Weights of a small GPT-style language model, trained from scratch on English Wikipedia.
Size: 11 layers, width 64, 2 heads of 32, vocabulary 512, 0.653M parameters.
Architecture: RMSNorm before each block, rotary positions, no biases in attention or MLP, untied embeddings, normalized queries and keys.
Training: 109M tokens, 3408 steps.
Each number is 200 + 40 x the weight over its row's rms, rounded and kept within 0 to 999. Layers, rows and columns count from 0. The size before them is the row's rms in percent of the matrix's.

# q: layer 6 attention query, 64x64, rms 0.492, rows 0-31, columns 0-63
# k: layer 6 attention key, 64x64, rms 0.419, rows 0-31, columns 0-63
# v: layer 6 attention value, 64x64, rms 0.43, rows 0-20, columns 0-63
# o: layer 6 attention output (transposed), 64x64, rms 0.406, rows 0-19, columns 0-63
q0,055,161,243,252,250,114,229,227,233,227,203,222,216,302,155,230,153,196,163,152,298,184,137,194,212,228,196,202,235,165,165,165,191,192,168,174,136,284,224,231,207,174,229,153,232,162,185,187,235,220,230,189,271,130,202,197,139,201,208,176,144,217,183,209,242
k0,115,248,169,225,164,273,223,159,141,177,185,222,216,259,262,164,182,288,175,211,212,137,174,246,185,222,178,187,235,188,165,197,156,208,219,161,268,201,270,215,257,174,208,241,243,231,250,204,195,141,242,157,247,134,194,185,249,151,145,229,188,283,212,168,170
q1,098,215,209,217,292,171,246,207,196,274,196,149,249,220,211,235,237,145,264,159,214,188,273,227,154,173,240,214,253,147,201,182,244,187,164,236,232,227,182,205,205,220,212,202,228,193,94,192,236,243,197,205,148,285,249,188,223,245,215,259,293,170,202,200,207
k1,082,130,249,236,172,159,214,290,222,225,217,179,217,222,172,185,248,189,202,186,185,163,236,235,179,193,188,269,173,200,222,208,268,173,246,218,167,175,188,187,137,222,288,180,186,152,177,260,215,310,255,192,233,245,131,236,154,277,195,175,185,206,179,249,226
q2,077,216,175,189,198,219,242,207,245,208,167,160,250,132,183,193,202,201,176,118,223,214,237,240,151,220,191,108,170,216,183,225,256,131,188,231,180,127,202,150,236,238,237,171,185,198,158,199,230,238,197,164,209,273,236,139,150,250,163,233,275,171,262,266,152
k2,101,188,216,260,169,193,266,299,208,226,121,167,226,193,166,161,217,195,264,264,196,240,188,191,218,158,244,169,237,241,219,175,229,163,206,199,93,155,188,183,233,239,123,175,207,171,191,243,182,213,194,228,189,301,130,168,187,230,138,182,197,187,182,176,186
q3,077,207,202,202,160,166,222,203,247,152,238,213,174,180,221,158,153,268,192,157,207,228,295,182,181,199,134,207,168,161,188,253,185,245,161,249,208,312,243,208,149,193,237,279,218,137,143,196,158,223,218,140,126,157,190,255,217,203,215,262,187,203,199,213,193
k3,095,171,181,219,167,221,229,184,234,238,210,132,129,239,135,290,221,305,202,194,236,155,256,174,247,173,196,211,220,234,206,203,240,210,203,157,211,193,220,159,175,252,238,168,150,252,232,237,249,283,225,205,221,143,192,191,233,226,179,267,245,183,224,190,278
q4,077,311,200,263,244,146,227,199,170,249,136,269,192,231,203,200,168,164,225,209,234,134,266,168,219,250,235,177,217,197,230,180,207,170,173,157,210,278,188,219,287,163,204,152,174,209,141,222,199,172,154,174,192,105,183,179,204,204,226,202,192,259,253,197,228
k4,086,195,150,215,200,203,211,247,180,211,294,158,219,245,146,211,184,266,180,219,229,250,258,201,131,215,233,257,185,189,202,204,251,212,207,182,153,111,142,183,173,253,284,213,189,139,198,170,256,224,169,132,249,187,206,200,176,257,183,245,212,179,122,243,201
q5,066,226,95,137,192,205,178,215,202,243,144,162,221,149,237,191,174,201,172,251,195,228,144,150,219,191,134,191,126,213,172,182,140,178,168,224,259,172,265,234,249,143,219,185,267,236,253,224,170,223,136,218,156,202,174,275,234,196,215,140,221,161,210,193,172
k5,085,194,173,131,211,259,229,216,136,209,143,178,192,144,131,192,206,217,209,234,189,219,178,164,210,249,236,225,192,127,167,194,211,198,101,229,174,229,231,175,262,232,151,180,252,163,233,171,172,98,146,181,193,207,230,246,250,129,182,186,190,176,234,207,119
q6,064,204,229,185,101,195,253,163,200,215,162,198,274,206,181,232,272,136,198,217,183,208,173,197,196,206,185,245,232,196,234,179,196,238,267,175,253,238,193,281,298,224,208,225,192,228,229,190,170,224,192,226,164,246,219,123,245,172,207,176,121,253,199,236,116
k6,107,283,252,201,221,193,197,210,187,136,149,206,209,121,178,232,277,117,231,219,158,186,146,136,190,201,184,148,205,134,244,235,152,181,167,152,196,240,181,174,196,203,158,215,237,198,238,194,194,184,165,208,247,226,265,307,193,123,239,162,186,218,192,182,200
q7,148,189,211,167,119,183,302,167,189,173,176,177,214,271,172,198,134,139,188,207,148,142,214,240,195,159,188,166,192,271,180,189,222,218,274,159,194,179,168,123,194,239,229,201,168,159,184,197,234,185,180,230,194,235,145,187,208,226,225,203,115,184,249,301,180
k7,084,254,189,193,191,236,185,150,259,111,188,247,264,151,236,141,226,121,171,146,284,158,207,191,162,160,235,207,153,236,201,242,214,193,169,178,214,143,218,165,175,153,148,213,112,182,180,207,217,145,231,157,168,199,186,154,164,202,228,230,143,198,187,230,142
q8,145,213,156,193,208,220,193,234,190,189,181,201,149,293,293,220,220,209,221,277,237,213,204,173,241,126,205,239,146,201,197,211,230,235,119,222,102,193,209,151,228,249,207,199,175,112,183,197,186,238,219,146,158,177,128,158,155,207,190,199,235,197,253,232,248
k8,115,189,158,260,185,136,193,220,107,226,200,212,241,226,177,222,223,138,122,141,219,197,225,175,147,168,178,246,154,234,186,140,166,164,211,122,191,169,225,203,201,239,237,219,294,179,232,177,225,168,180,194,195,198,225,211,177,268,128,216,196,174,191,136,286
q9,081,197,219,168,174,227,162,212,203,208,162,202,152,183,120,252,203,165,238,159,187,217,197,181,201,309,280,173,143,205,225,218,266,192,300,188,226,142,173,191,223,241,236,244,257,207,213,219,191,150,201,159,229,185,194,266,141,228,198,177,174,136,119,192,158
k9,098,252,234,258,225,188,194,209,223,193,199,301,136,198,159,198,233,192,133,151,191,216,206,238,264,160,149,263,173,238,208,187,118,124,285,178,209,184,262,235,171,201,191,180,188,188,169,242,181,281,219,204,177,249,145,151,177,260,203,211,224,193,211,155,221
q10,117,266,249,156,210,159,217,227,191,245,237,242,296,165,161,146,168,203,171,152,212,154,199,229,198,184,237,143,208,170,187,147,218,224,280,206,145,220,196,245,94,184,206,246,242,238,180,197,234,172,201,220,245,182,256,200,223,155,220,221,143,173,265,133,180
k10,124,183,249,176,226,264,172,190,96,188,223,235,205,106,274,201,189,184,237,171,252,162,212,201,185,144,205,135,232,170,205,170,209,229,190,186,240,196,200,227,133,146,237,250,217,244,181,140,238,213,198,199,194,284,256,171,235,221,217,249,213,293,220,162,180
q11,072,228,203,196,228,210,149,101,199,214,219,217,191,171,202,228,143,272,227,260,197,193,215,220,221,223,136,200,238,185,165,91,192,206,256,243,220,194,247,204,275,162,214,213,223,250,193,253,225,211,136,130,232,148,221,167,276,211,267,137,170,211,216,175,184
k11,106,173,180,170,215,233,229,227,143,178,156,188,186,204,255,68,205,147,195,174,231,192,223,195,138,200,161,138,205,201,245,286,159,198,236,219,220,213,258,174,214,216,216,274,282,222,229,179,198,174,158,163,109,222,191,194,198,186,216,195,168,267,250,142,181
q12,095,168,112,198,255,169,204,215,201,202,150,191,174,190,166,147,115,194,199,139,149,226,299,223,176,175,203,229,245,197,138,220,229,135,207,222,221,137,201,258,238,186,181,199,212,240,176,184,201,209,296,177,149,188,195,128,195,216,232,213,183,216,178,96,181
k12,102,194,190,260,193,256,234,274,222,249,254,150,153,216,243,150,188,194,210,177,191,225,265,189,220,207,165,149,301,217,176,177,194,205,233,200,235,155,176,177,257,318,184,160,180,208,184,214,236,225,260,189,220,186,218,196,217,208,242,227,287,186,266,180,269
q13,127,208,192,128,221,193,247,269,162,195,167,196,250,166,160,131,193,186,165,238,155,207,260,214,218,155,234,201,209,285,146,158,191,170,226,260,189,193,80,149,194,203,284,194,177,211,138,174,194,175,171,176,234,213,164,164,187,171,171,202,164,141,238,158,247
k13,084,212,221,154,185,202,168,196,185,166,208,231,147,203,151,161,178,183,233,191,181,168,198,211,185,176,252,105,266,184,234,161,231,286,189,212,141,242,233,196,227,198,144,224,187,203,137,196,110,266,171,213,224,212,273,157,219,164,74,215,161,222,222,226,196
q14,089,237,275,205,160,221,159,210,156,230,245,148,182,191,195,235,207,110,197,157,207,209,147,159,157,170,299,187,172,165,185,205,211,172,203,134,181,213,187,159,115,180,155,237,184,185,182,138,246,206,131,184,264,214,126,234,198,184,217,194,250,242,277,193,185
k14,107,163,211,194,307,239,188,214,207,205,190,208,201,203,153,219,153,215,178,194,158,232,207,164,240,172,162,244,152,179,159,224,237,201,186,250,123,199,169,254,125,192,263,202,195,226,214,249,188,263,293,188,200,170,122,214,121,224,122,169,195,156,160,182,249
q15,090,155,269,254,204,201,222,221,232,179,203,175,203,159,138,187,162,220,100,187,168,198,224,196,257,226,278,187,239,188,152,121,246,148,182,194,238,228,225,192,161,135,279,169,208,238,192,133,177,206,160,227,131,201,244,247,234,165,231,253,204,182,164,162,247
k15,108,222,176,192,156,201,221,226,154,180,166,249,199,198,182,216,250,215,244,167,173,129,213,233,192,174,202,127,164,266,211,144,136,159,236,161,180,220,252,191,211,213,157,202,260,244,186,115,228,172,228,170,233,159,272,235,158,228,111,131,194,202,113,174,178
q16,088,230,244,186,277,185,263,235,183,188,202,234,192,189,153,268,164,174,260,165,156,188,198,258,165,208,328,154,203,197,208,247,155,196,208,186,187,249,211,212,288,169,140,227,216,242,118,204,130,194,153,235,161,237,180,171,197,192,221,163,227,198,244,228,223
k16,123,257,157,202,218,200,224,201,136,113,200,221,194,235,214,251,230,157,252,164,227,217,137,129,214,227,300,207,256,165,180,146,192,128,150,208,141,191,236,206,203,215,154,204,263,151,207,190,164,210,180,283,210,157,212,175,162,213,210,185,147,191,159,131,223
q17,084,188,236,174,201,256,207,127,180,213,204,162,128,233,149,201,227,167,211,192,157,267,216,261,156,284,221,221,187,174,168,211,195,226,150,150,190,158,230,150,220,241,213,211,152,194,227,257,225,208,202,170,164,154,143,233,304,123,161,205,240,235,163,202,271
k17,085,173,192,189,252,170,201,145,190,194,210,150,110,206,159,241,238,228,232,227,154,202,208,209,167,283,204,147,240,191,227,282,194,173,156,173,224,233,163,163,207,231,209,243,264,196,227,216,167,176,260,214,102,195,202,157,226,139,205,74,184,172,186,183,203
q18,083,173,208,191,200,169,258,212,186,209,253,166,180,183,205,207,151,181,117,179,223,232,225,203,161,220,217,82,204,261,217,168,293,201,226,196,144,205,127,237,132,281,186,169,147,209,168,225,234,240,224,207,188,167,211,176,237,190,113,250,186,142,229,187,238
k18,095,199,221,202,239,101,191,237,96,244,273,204,217,245,250,233,241,295,195,180,197,210,232,164,201,196,140,133,174,189,169,193,175,128,257,176,241,169,209,174,222,184,147,206,233,217,216,205,215,142,191,229,229,221,274,258,170,186,211,244,219,235,198,221,140
q19,100,231,219,172,221,205,175,219,158,192,195,278,203,181,206,279,232,183,188,200,183,167,188,182,194,187,210,254,318,168,130,138,213,152,150,75,232,261,182,268,200,242,163,141,249,238,219,209,251,203,221,226,195,165,181,179,183,140,180,168,198,220,213,179,171
k19,141,206,232,143,258,162,201,180,137,126,164,248,202,142,231,154,209,215,257,217,164,198,170,176,227,228,234,212,259,117,182,186,147,255,121,194,161,214,222,205,225,177,220,198,208,193,210,177,165,221,167,208,182,166,236,214,190,105,204,116,100,197,233,224,149
q20,096,281,153,157,186,134,227,204,169,245,253,173,137,242,263,220,219,218,219,206,264,217,217,244,181,259,191,157,148,175,249,179,200,218,181,184,188,285,158,167,214,201,224,215,250,254,159,204,258,235,187,284,162,217,272,199,196,188,226,234,207,144,184,117,200
k20,095,185,163,239,188,236,143,213,137,242,197,248,265,155,209,192,202,279,191,252,176,188,157,109,150,196,181,163,146,217,246,213,258,147,207,210,169,141,197,255,210,192,191,215,149,186,139,228,172,264,309,183,208,198,142,216,208,225,164,208,187,248,167,161,177
q21,102,165,163,211,187,228,215,121,150,194,234,143,112,241,213,219,194,271,181,221,239,215,141,219,200,228,201,192,181,261,112,109,220,227,254,225,185,230,239,156,149,212,228,270,257,163,212,209,206,214,224,217,152,205,198,194,139,209,254,242,132,208,189,221,256
k21,104,170,123,192,259,191,206,120,221,233,187,233,201,212,138,184,173,217,212,163,162,125,157,204,198,234,262,155,194,194,190,216,250,238,194,153,218,178,233,205,274,242,231,151,141,216,192,223,210,223,247,233,241,177,222,221,191,227,138,239,305,260,179,207,110
q22,098,173,208,181,129,216,171,189,227,250,175,164,226,209,215,218,150,103,207,154,205,239,236,283,248,158,209,228,252,187,231,293,201,203,252,251,209,174,235,242,205,159,220,158,174,246,241,189,257,190,172,208,252,291,207,161,138,202,242,144,244,198,160,207,175
k22,103,130,245,239,224,261,182,217,135,200,158,299,232,190,278,201,222,188,258,208,122,149,115,191,235,203,264,245,226,215,169,197,174,185,187,268,137,203,161,174,145,208,193,165,118,233,219,231,206,233,184,181,230,221,203,171,236,188,198,153,170,149,195,220,202
q23,106,326,298,187,156,219,227,239,185,234,251,233,229,153,210,228,129,203,204,135,220,267,208,198,208,197,140,209,196,137,176,143,174,277,204,225,233,112,222,190,240,216,232,199,232,222,201,164,191,194,222,138,168,226,167,214,173,185,140,224,232,214,193,224,177
k23,104,252,184,192,159,151,200,288,206,274,225,193,112,171,226,201,185,171,120,177,190,171,244,167,210,221,207,187,213,172,270,207,196,198,175,214,249,170,219,230,170,163,163,210,198,205,212,197,321,244,142,259,145,140,234,178,162,243,207,259,245,198,239,195,244
q24,172,218,168,110,182,219,126,207,221,246,140,242,244,267,132,261,234,154,159,218,156,228,229,182,166,199,176,288,141,160,198,216,258,239,176,264,190,195,236,194,241,172,181,137,270,184,195,221,155,170,223,176,232,201,202,217,243,180,192,135,194,135,200,182,214
k24,088,238,189,192,171,199,192,181,180,203,210,143,166,206,220,228,277,213,196,196,126,205,172,250,191,212,160,143,224,300,249,232,255,223,210,270,201,232,215,204,228,255,223,238,230,232,260,207,303,200,205,235,254,199,187,166,263,209,313,209,194,257,211,222,166
q25,100,197,234,218,196,154,213,151,122,220,239,161,177,192,135,219,236,192,205,195,208,155,264,199,283,211,171,105,171,257,287,185,202,222,260,201,160,213,221,145,195,223,203,202,162,193,248,191,145,229,245,214,152,193,137,225,153,219,312,190,213,190,166,227,169
k25,109,127,219,196,219,117,238,144,158,215,161,215,217,224,272,220,178,231,157,253,200,251,158,253,227,166,170,151,202,187,208,256,188,182,256,269,234,223,197,217,186,202,252,219,113,185,233,125,206,147,206,182,197,212,159,135,189,193,248,277,231,234,142,165,185
q26,124,250,216,166,250,212,138,192,188,291,202,182,182,221,181,215,340,242,159,202,214,212,183,191,191,281,225,250,146,178,143,234,178,177,173,268,184,172,172,157,141,220,227,187,210,139,220,172,223,189,183,228,205,179,226,215,230,163,184,180,194,213,182,83,213
k26,097,233,226,179,207,173,235,203,201,128,217,211,248,143,188,220,204,210,169,204,181,186,194,228,234,218,251,129,219,275,222,224,206,241,146,215,196,184,209,222,259,147,280,188,200,243,237,257,143,231,186,225,162,298,237,172,248,126,136,104,208,163,179,172,175
q27,096,204,258,216,250,181,241,253,268,205,201,199,230,240,221,261,176,208,230,216,134,161,253,90,146,190,250,188,202,196,214,262,203,170,189,204,255,210,227,196,179,221,114,134,253,186,207,192,155,218,167,182,219,201,221,208,142,173,247,153,148,200,183,96,194
k27,108,139,294,186,214,236,189,276,232,138,217,219,202,216,211,241,262,193,185,176,152,250,247,211,281,181,233,214,223,176,183,118,125,175,246,185,190,145,227,214,215,156,199,196,200,187,213,174,175,206,249,241,241,236,209,145,183,192,178,136,206,297,192,136,166
q28,125,227,145,165,164,188,239,191,281,217,137,263,211,221,229,251,174,177,200,268,163,169,157,285,206,122,260,249,177,246,174,227,154,222,211,246,153,233,239,156,270,201,142,141,251,171,182,165,185,174,213,194,241,256,132,182,228,217,192,200,209,168,210,204,173
k28,100,165,208,151,224,171,166,205,215,165,204,98,254,154,220,246,261,158,188,115,184,200,229,264,217,174,226,222,246,202,184,165,243,204,201,202,218,190,176,186,228,226,238,136,256,134,126,250,245,209,227,187,227,277,162,152,192,189,88,200,189,197,226,202,181
q29,108,187,229,191,113,162,188,222,220,219,224,194,155,245,225,171,142,191,266,199,206,182,248,203,172,169,163,169,250,242,172,151,148,273,188,218,185,250,247,202,186,157,238,185,237,200,213,180,170,246,192,270,193,94,222,148,244,270,180,151,108,169,148,208,201
k29,110,204,250,234,175,226,169,154,341,182,217,187,202,215,230,200,226,157,243,211,209,187,241,242,200,208,163,262,184,178,229,221,223,170,273,214,195,201,289,156,280,195,204,220,138,221,227,265,202,168,173,175,189,140,173,279,130,177,193,137,208,216,183,189,234
q30,100,240,243,167,172,217,185,161,220,227,143,226,138,205,140,218,170,163,210,192,178,178,140,165,251,175,194,182,264,194,169,182,277,208,234,257,258,173,228,189,194,187,165,129,316,186,183,134,272,205,218,189,118,194,181,195,214,198,113,244,206,191,213,160,200
k30,103,178,163,166,195,287,187,150,260,202,243,260,222,136,181,134,224,201,182,178,267,196,222,155,240,141,244,209,264,239,129,218,200,178,153,228,215,166,217,164,114,193,165,142,239,194,198,253,229,247,193,225,194,160,187,229,159,178,134,173,231,246,141,163,201
q31,108,178,110,193,208,167,185,212,220,200,242,179,220,213,268,261,226,146,254,155,196,251,209,149,194,246,147,176,148,250,231,189,212,241,238,229,227,164,179,268,148,169,207,223,140,230,185,210,219,133,232,245,299,244,254,267,186,183,235,200,143,201,243,226,208
k31,108,250,185,158,198,179,197,101,165,199,194,185,224,161,208,185,175,253,156,105,239,231,207,214,178,167,179,266,180,213,221,198,171,197,217,249,306,195,235,138,297,191,151,273,177,202,184,117,176,140,221,207,202,232,198,229,150,212,225,219,201,134,213,199,204
v0,089,206,176,167,160,214,251,208,207,212,141,144,245,165,153,285,220,293,173,217,178,219,198,198,138,161,218,244,189,187,195,249,190,137,206,260,258,253,207,208,206,152,241,229,231,259,190,121,239,194,145,204,283,139,237,178,209,221,203,218,256,182,233,145,203
o0,101,217,196,215,179,244,227,187,219,177,190,167,209,185,245,245,165,234,232,253,171,287,140,235,205,258,203,183,212,208,209,143,264,216,219,196,123,163,206,172,247,244,245,137,176,255,227,202,192,149,207,164,174,63,226,203,190,220,158,122,236,241,231,240,194
v1,082,228,163,185,247,213,194,176,168,237,291,265,216,209,182,269,226,208,185,282,246,215,155,180,264,216,183,246,223,206,236,261,140,194,276,143,179,225,190,211,187,162,223,212,179,197,186,170,190,206,249,141,282,198,216,243,227,140,104,233,177,225,190,175,252
o1,083,172,273,196,203,221,263,237,248,198,195,224,147,237,181,223,225,163,213,245,222,187,229,317,179,217,211,223,173,105,215,227,180,235,182,200,182,179,196,240,219,159,269,213,207,195,236,231,172,214,207,204,221,268,167,234,199,116,246,156,144,173,238,237,306
v2,082,258,212,186,144,240,165,161,243,192,180,237,181,271,234,199,185,206,142,253,172,217,146,178,211,187,226,190,104,179,191,202,184,67,230,218,173,151,262,241,240,222,159,192,196,179,270,193,197,262,152,230,220,192,192,167,200,230,242,232,236,138,218,252,238
o2,090,215,250,193,212,277,181,190,212,157,216,205,222,234,288,212,216,231,173,248,178,100,205,210,132,201,210,237,206,217,206,261,202,203,197,305,138,163,225,252,144,203,168,170,225,128,122,173,247,189,217,181,204,143,197,154,209,150,205,227,253,213,189,195,138
v3,094,217,168,249,231,238,201,225,179,226,262,154,210,241,279,199,175,213,238,228,230,237,222,229,197,257,258,200,195,170,180,287,205,233,170,234,324,218,204,250,272,189,133,249,193,217,227,182,207,219,238,173,219,297,225,250,146,211,231,186,217,213,220,165,239
o3,093,202,227,223,174,144,211,197,218,169,203,115,209,181,172,136,129,222,206,199,248,114,172,242,220,273,223,242,220,137,205,252,196,214,243,192,210,242,219,194,180,239,226,283,283,228,267,212,232,132,209,191,251,169,218,219,175,254,215,149,183,135,253,212,182
v4,085,199,192,168,201,199,182,255,226,200,170,162,229,233,211,213,209,199,226,259,217,262,238,225,186,175,180,91,118,252,195,225,214,279,179,258,181,228,226,154,133,143,212,262,208,248,228,155,141,218,223,237,170,256,146,218,107,199,168,180,196,240,178,250,224
o4,086,142,156,222,179,204,116,192,232,147,183,150,199,238,210,166,196,232,205,179,260,194,311,225,194,117,209,188,249,157,179,188,211,201,166,171,229,204,187,189,149,205,229,290,183,163,205,218,217,204,158,173,162,110,187,230,223,206,280,154,145,265,177,247,187
v5,106,111,255,227,253,128,221,213,224,206,159,197,197,139,153,147,226,182,153,231,190,227,200,205,220,152,240,130,237,272,175,165,218,244,206,239,231,134,158,156,142,164,145,248,205,233,241,154,161,226,219,202,241,262,195,133,237,217,166,204,209,190,147,183,156
o5,100,185,185,258,263,199,167,172,181,197,208,199,112,220,241,183,137,240,308,190,255,202,290,160,149,177,225,138,208,232,163,174,139,271,211,196,219,240,213,209,182,167,214,230,145,182,203,189,188,142,185,231,202,163,144,237,177,157,121,157,190,169,234,225,178
v6,099,186,142,249,265,191,152,207,154,166,186,193,127,198,247,207,169,352,175,176,247,189,180,175,267,180,186,176,209,218,144,247,168,173,204,227,232,199,180,210,214,209,129,287,172,173,202,233,161,254,148,226,237,223,190,197,186,179,192,255,173,214,159,175,148
o6,104,177,175,204,174,186,147,226,272,162,206,211,248,221,231,240,249,171,218,165,284,179,226,236,186,226,141,202,174,129,172,159,154,212,253,245,254,162,152,262,214,202,253,217,229,197,148,216,234,180,214,137,253,219,211,200,247,180,151,243,229,77,231,214,210
v7,091,221,226,219,164,246,226,170,122,253,238,236,160,264,164,277,246,221,150,175,236,255,184,181,226,240,204,193,179,217,251,150,184,242,203,189,211,202,248,196,159,233,195,221,215,180,202,215,205,144,124,206,90,180,240,199,242,191,262,280,199,288,219,210,176
o7,081,278,192,207,224,211,199,270,164,246,117,206,169,276,233,176,230,202,120,193,186,193,223,143,240,207,170,224,194,139,123,192,192,160,252,194,176,230,116,252,215,160,209,213,195,213,264,127,240,237,225,200,265,170,190,161,172,179,244,222,225,213,218,169,264
v8,079,223,180,154,223,222,172,181,236,224,243,188,144,256,137,178,212,167,227,216,230,195,180,215,166,194,226,146,215,203,175,153,240,128,188,157,80,181,177,169,177,186,118,227,196,183,255,319,181,137,175,179,211,183,151,251,167,170,190,150,236,179,225,160,228
o8,085,343,249,201,222,218,184,172,233,193,184,312,200,146,170,185,205,222,179,156,217,210,274,252,219,179,259,218,256,214,224,234,196,197,187,206,237,232,214,182,212,212,162,224,190,143,115,160,153,210,181,149,164,192,205,169,275,206,204,259,199,155,239,223,195
v9,074,122,160,252,265,215,211,267,151,147,188,119,221,222,155,181,192,199,256,213,234,205,98,210,207,163,211,178,182,221,249,195,221,216,164,165,254,189,297,179,180,148,188,296,204,193,181,243,260,205,204,163,173,209,160,200,147,189,173,217,187,204,187,166,139
o9,081,216,200,183,156,211,188,190,201,206,269,214,148,210,199,197,177,210,212,83,244,246,171,196,197,196,246,180,231,160,110,166,220,212,218,74,216,223,192,206,179,305,189,192,275,245,180,190,176,202,206,216,212,219,265,262,255,200,216,263,162,158,227,198,201
v10,101,164,218,238,197,210,253,178,267,247,137,183,288,134,187,160,178,190,184,302,244,173,226,243,181,223,174,199,187,242,121,244,200,235,253,170,215,242,134,160,267,203,160,263,162,221,218,188,178,173,158,217,179,185,123,152,224,211,214,181,209,249,183,229,221
o10,096,206,168,232,166,203,197,217,214,186,173,234,183,276,207,226,124,144,188,310,295,207,243,233,149,195,204,195,194,228,194,182,177,217,250,226,202,227,216,128,222,198,208,206,179,203,245,179,241,166,197,187,171,147,175,209,177,329,175,251,131,248,182,261,185
v11,092,196,240,198,157,129,207,161,139,222,167,224,125,139,207,190,182,202,190,159,287,166,262,303,140,199,124,190,136,197,166,232,219,183,175,167,223,136,184,274,222,223,167,272,202,200,198,190,222,151,210,225,189,162,216,230,251,239,180,175,156,227,169,179,202
o11,087,178,207,103,175,233,153,280,223,200,170,164,181,143,173,132,163,189,178,242,165,190,232,163,124,223,193,245,200,237,243,163,169,199,207,174,202,237,230,211,222,124,257,212,195,250,222,224,207,234,173,143,163,173,245,203,221,311,124,214,258,199,200,164,210
v12,111,154,201,162,101,216,194,151,177,193,180,179,220,208,150,169,226,154,150,240,146,227,232,209,219,189,220,234,168,238,160,280,236,226,153,205,118,257,194,126,266,218,198,176,163,199,192,244,135,173,174,231,154,250,194,189,258,221,172,136,209,137,146,164,179
o12,104,179,158,259,156,201,187,188,214,191,136,191,255,226,220,165,168,173,248,253,176,187,186,141,263,121,302,209,240,172,236,201,286,206,245,239,117,174,219,193,235,146,194,231,174,124,166,160,136,217,231,212,141,180,179,222,245,196,215,236,194,166,190,219,217
v13,092,232,218,240,215,120,169,173,174,186,235,233,147,270,199,157,245,217,231,148,167,154,193,300,126,266,310,224,212,234,144,212,170,174,267,203,233,207,175,200,201,199,175,179,221,167,167,174,197,267,153,248,212,189,229,181,245,204,127,192,214,230,177,193,215
o13,087,138,218,187,255,238,169,269,200,230,143,149,249,153,190,214,130,222,202,172,185,229,220,207,164,216,201,213,86,185,201,217,173,292,212,215,186,171,213,188,171,196,221,244,201,202,205,184,111,235,254,257,214,169,164,74,188,209,156,214,196,203,223,170,166
v14,087,146,162,174,222,200,228,244,110,244,240,283,147,203,223,118,163,223,122,156,231,172,273,196,169,166,207,150,243,245,129,223,132,228,228,190,201,192,231,206,188,262,182,298,221,207,178,239,223,207,130,175,207,169,206,214,192,168,191,175,172,201,175,191,214
o14,085,173,199,198,161,252,203,189,194,123,211,214,248,227,224,191,237,223,269,163,198,223,221,205,212,236,255,178,184,170,198,139,111,209,178,190,224,202,186,227,267,181,220,251,269,150,233,200,236,245,155,203,231,241,209,130,224,303,125,254,202,203,161,205,290
v15,082,215,245,160,179,228,236,308,179,126,180,238,260,150,255,228,202,200,285,158,211,259,164,232,211,163,238,195,190,178,203,221,225,180,190,187,139,194,147,156,270,228,175,184,208,123,147,216,139,246,251,181,192,167,232,250,228,211,214,158,182,174,257,167,174
o15,090,254,201,240,207,159,192,201,162,229,171,180,182,129,131,251,206,218,205,234,172,229,108,195,205,213,220,238,193,121,226,173,149,151,194,143,138,179,227,131,128,161,145,205,212,207,122,193,234,175,222,205,165,207,160,220,199,157,153,217,228,186,127,284,172
v16,097,240,209,237,196,142,211,214,181,219,215,163,224,141,159,218,229,185,160,266,242,208,218,142,241,247,204,117,178,253,153,91,185,215,171,169,200,210,233,260,199,248,228,237,259,135,200,146,172,201,251,227,177,227,200,197,153,187,185,229,249,172,205,90,221
o16,102,158,241,245,183,81,167,217,158,203,132,256,142,191,184,153,205,145,222,219,210,175,188,215,153,213,237,289,234,202,117,179,152,212,197,213,109,227,174,190,200,232,223,185,178,191,203,184,198,196,163,209,299,186,234,232,239,177,175,130,178,238,217,160,218
v17,089,190,177,181,236,222,176,206,259,232,193,137,220,152,115,182,234,136,171,214,214,254,217,230,174,172,189,229,186,158,186,152,208,230,185,226,130,86,189,206,167,189,181,220,244,243,223,184,164,249,143,249,266,253,119,225,215,211,161,199,182,114,196,256,200
o17,090,213,206,252,214,221,218,190,229,127,271,175,189,190,187,174,242,199,218,192,202,226,324,253,189,201,166,210,233,222,190,113,262,248,172,273,177,267,235,180,164,172,194,215,163,222,171,275,166,220,161,173,185,231,208,218,171,166,217,290,231,264,187,185,143
v18,085,201,173,210,195,129,152,185,174,231,202,235,198,266,191,225,90,216,195,174,232,257,194,248,213,283,163,210,200,226,178,186,138,210,196,144,195,245,168,263,156,258,230,170,222,106,216,213,166,195,258,180,240,181,280,235,151,198,245,181,193,202,266,221,164
o18,090,149,221,231,205,150,153,229,221,316,239,257,238,203,214,145,203,113,131,188,184,189,188,258,215,241,199,228,248,177,188,239,196,210,157,190,239,163,237,170,217,122,196,191,242,210,219,217,224,262,199,191,230,270,202,167,209,242,181,136,303,181,217,202,214
v19,087,196,236,184,121,161,240,201,199,164,189,236,268,237,248,244,137,147,238,252,223,240,136,218,255,185,156,241,207,256,276,166,222,109,212,204,204,226,224,160,223,173,241,166,185,195,206,210,259,244,186,210,209,264,189,242,279,224,165,197,180,278,224,181,219
o19,093,216,208,154,231,232,209,265,202,155,169,194,154,270,193,208,188,209,204,202,203,211,210,179,213,173,200,261,179,194,187,302,232,110,122,166,183,161,198,97,189,253,213,118,203,260,165,207,244,256,177,244,148,208,171,241,189,143,165,203,205,159,240,247,192
v20,092,176,151,228,204,177,178,166,216,237,193,182,134,196,120,173,231,214,134,212,236,198,218,177,119,241,254,132,160,183,257,182,231,212,253,203,167,229,172,209,210,311,160,224,164,228,180,218,168,226,214,193,154,205,164,211,269,150,222,198,285,205,197,167,108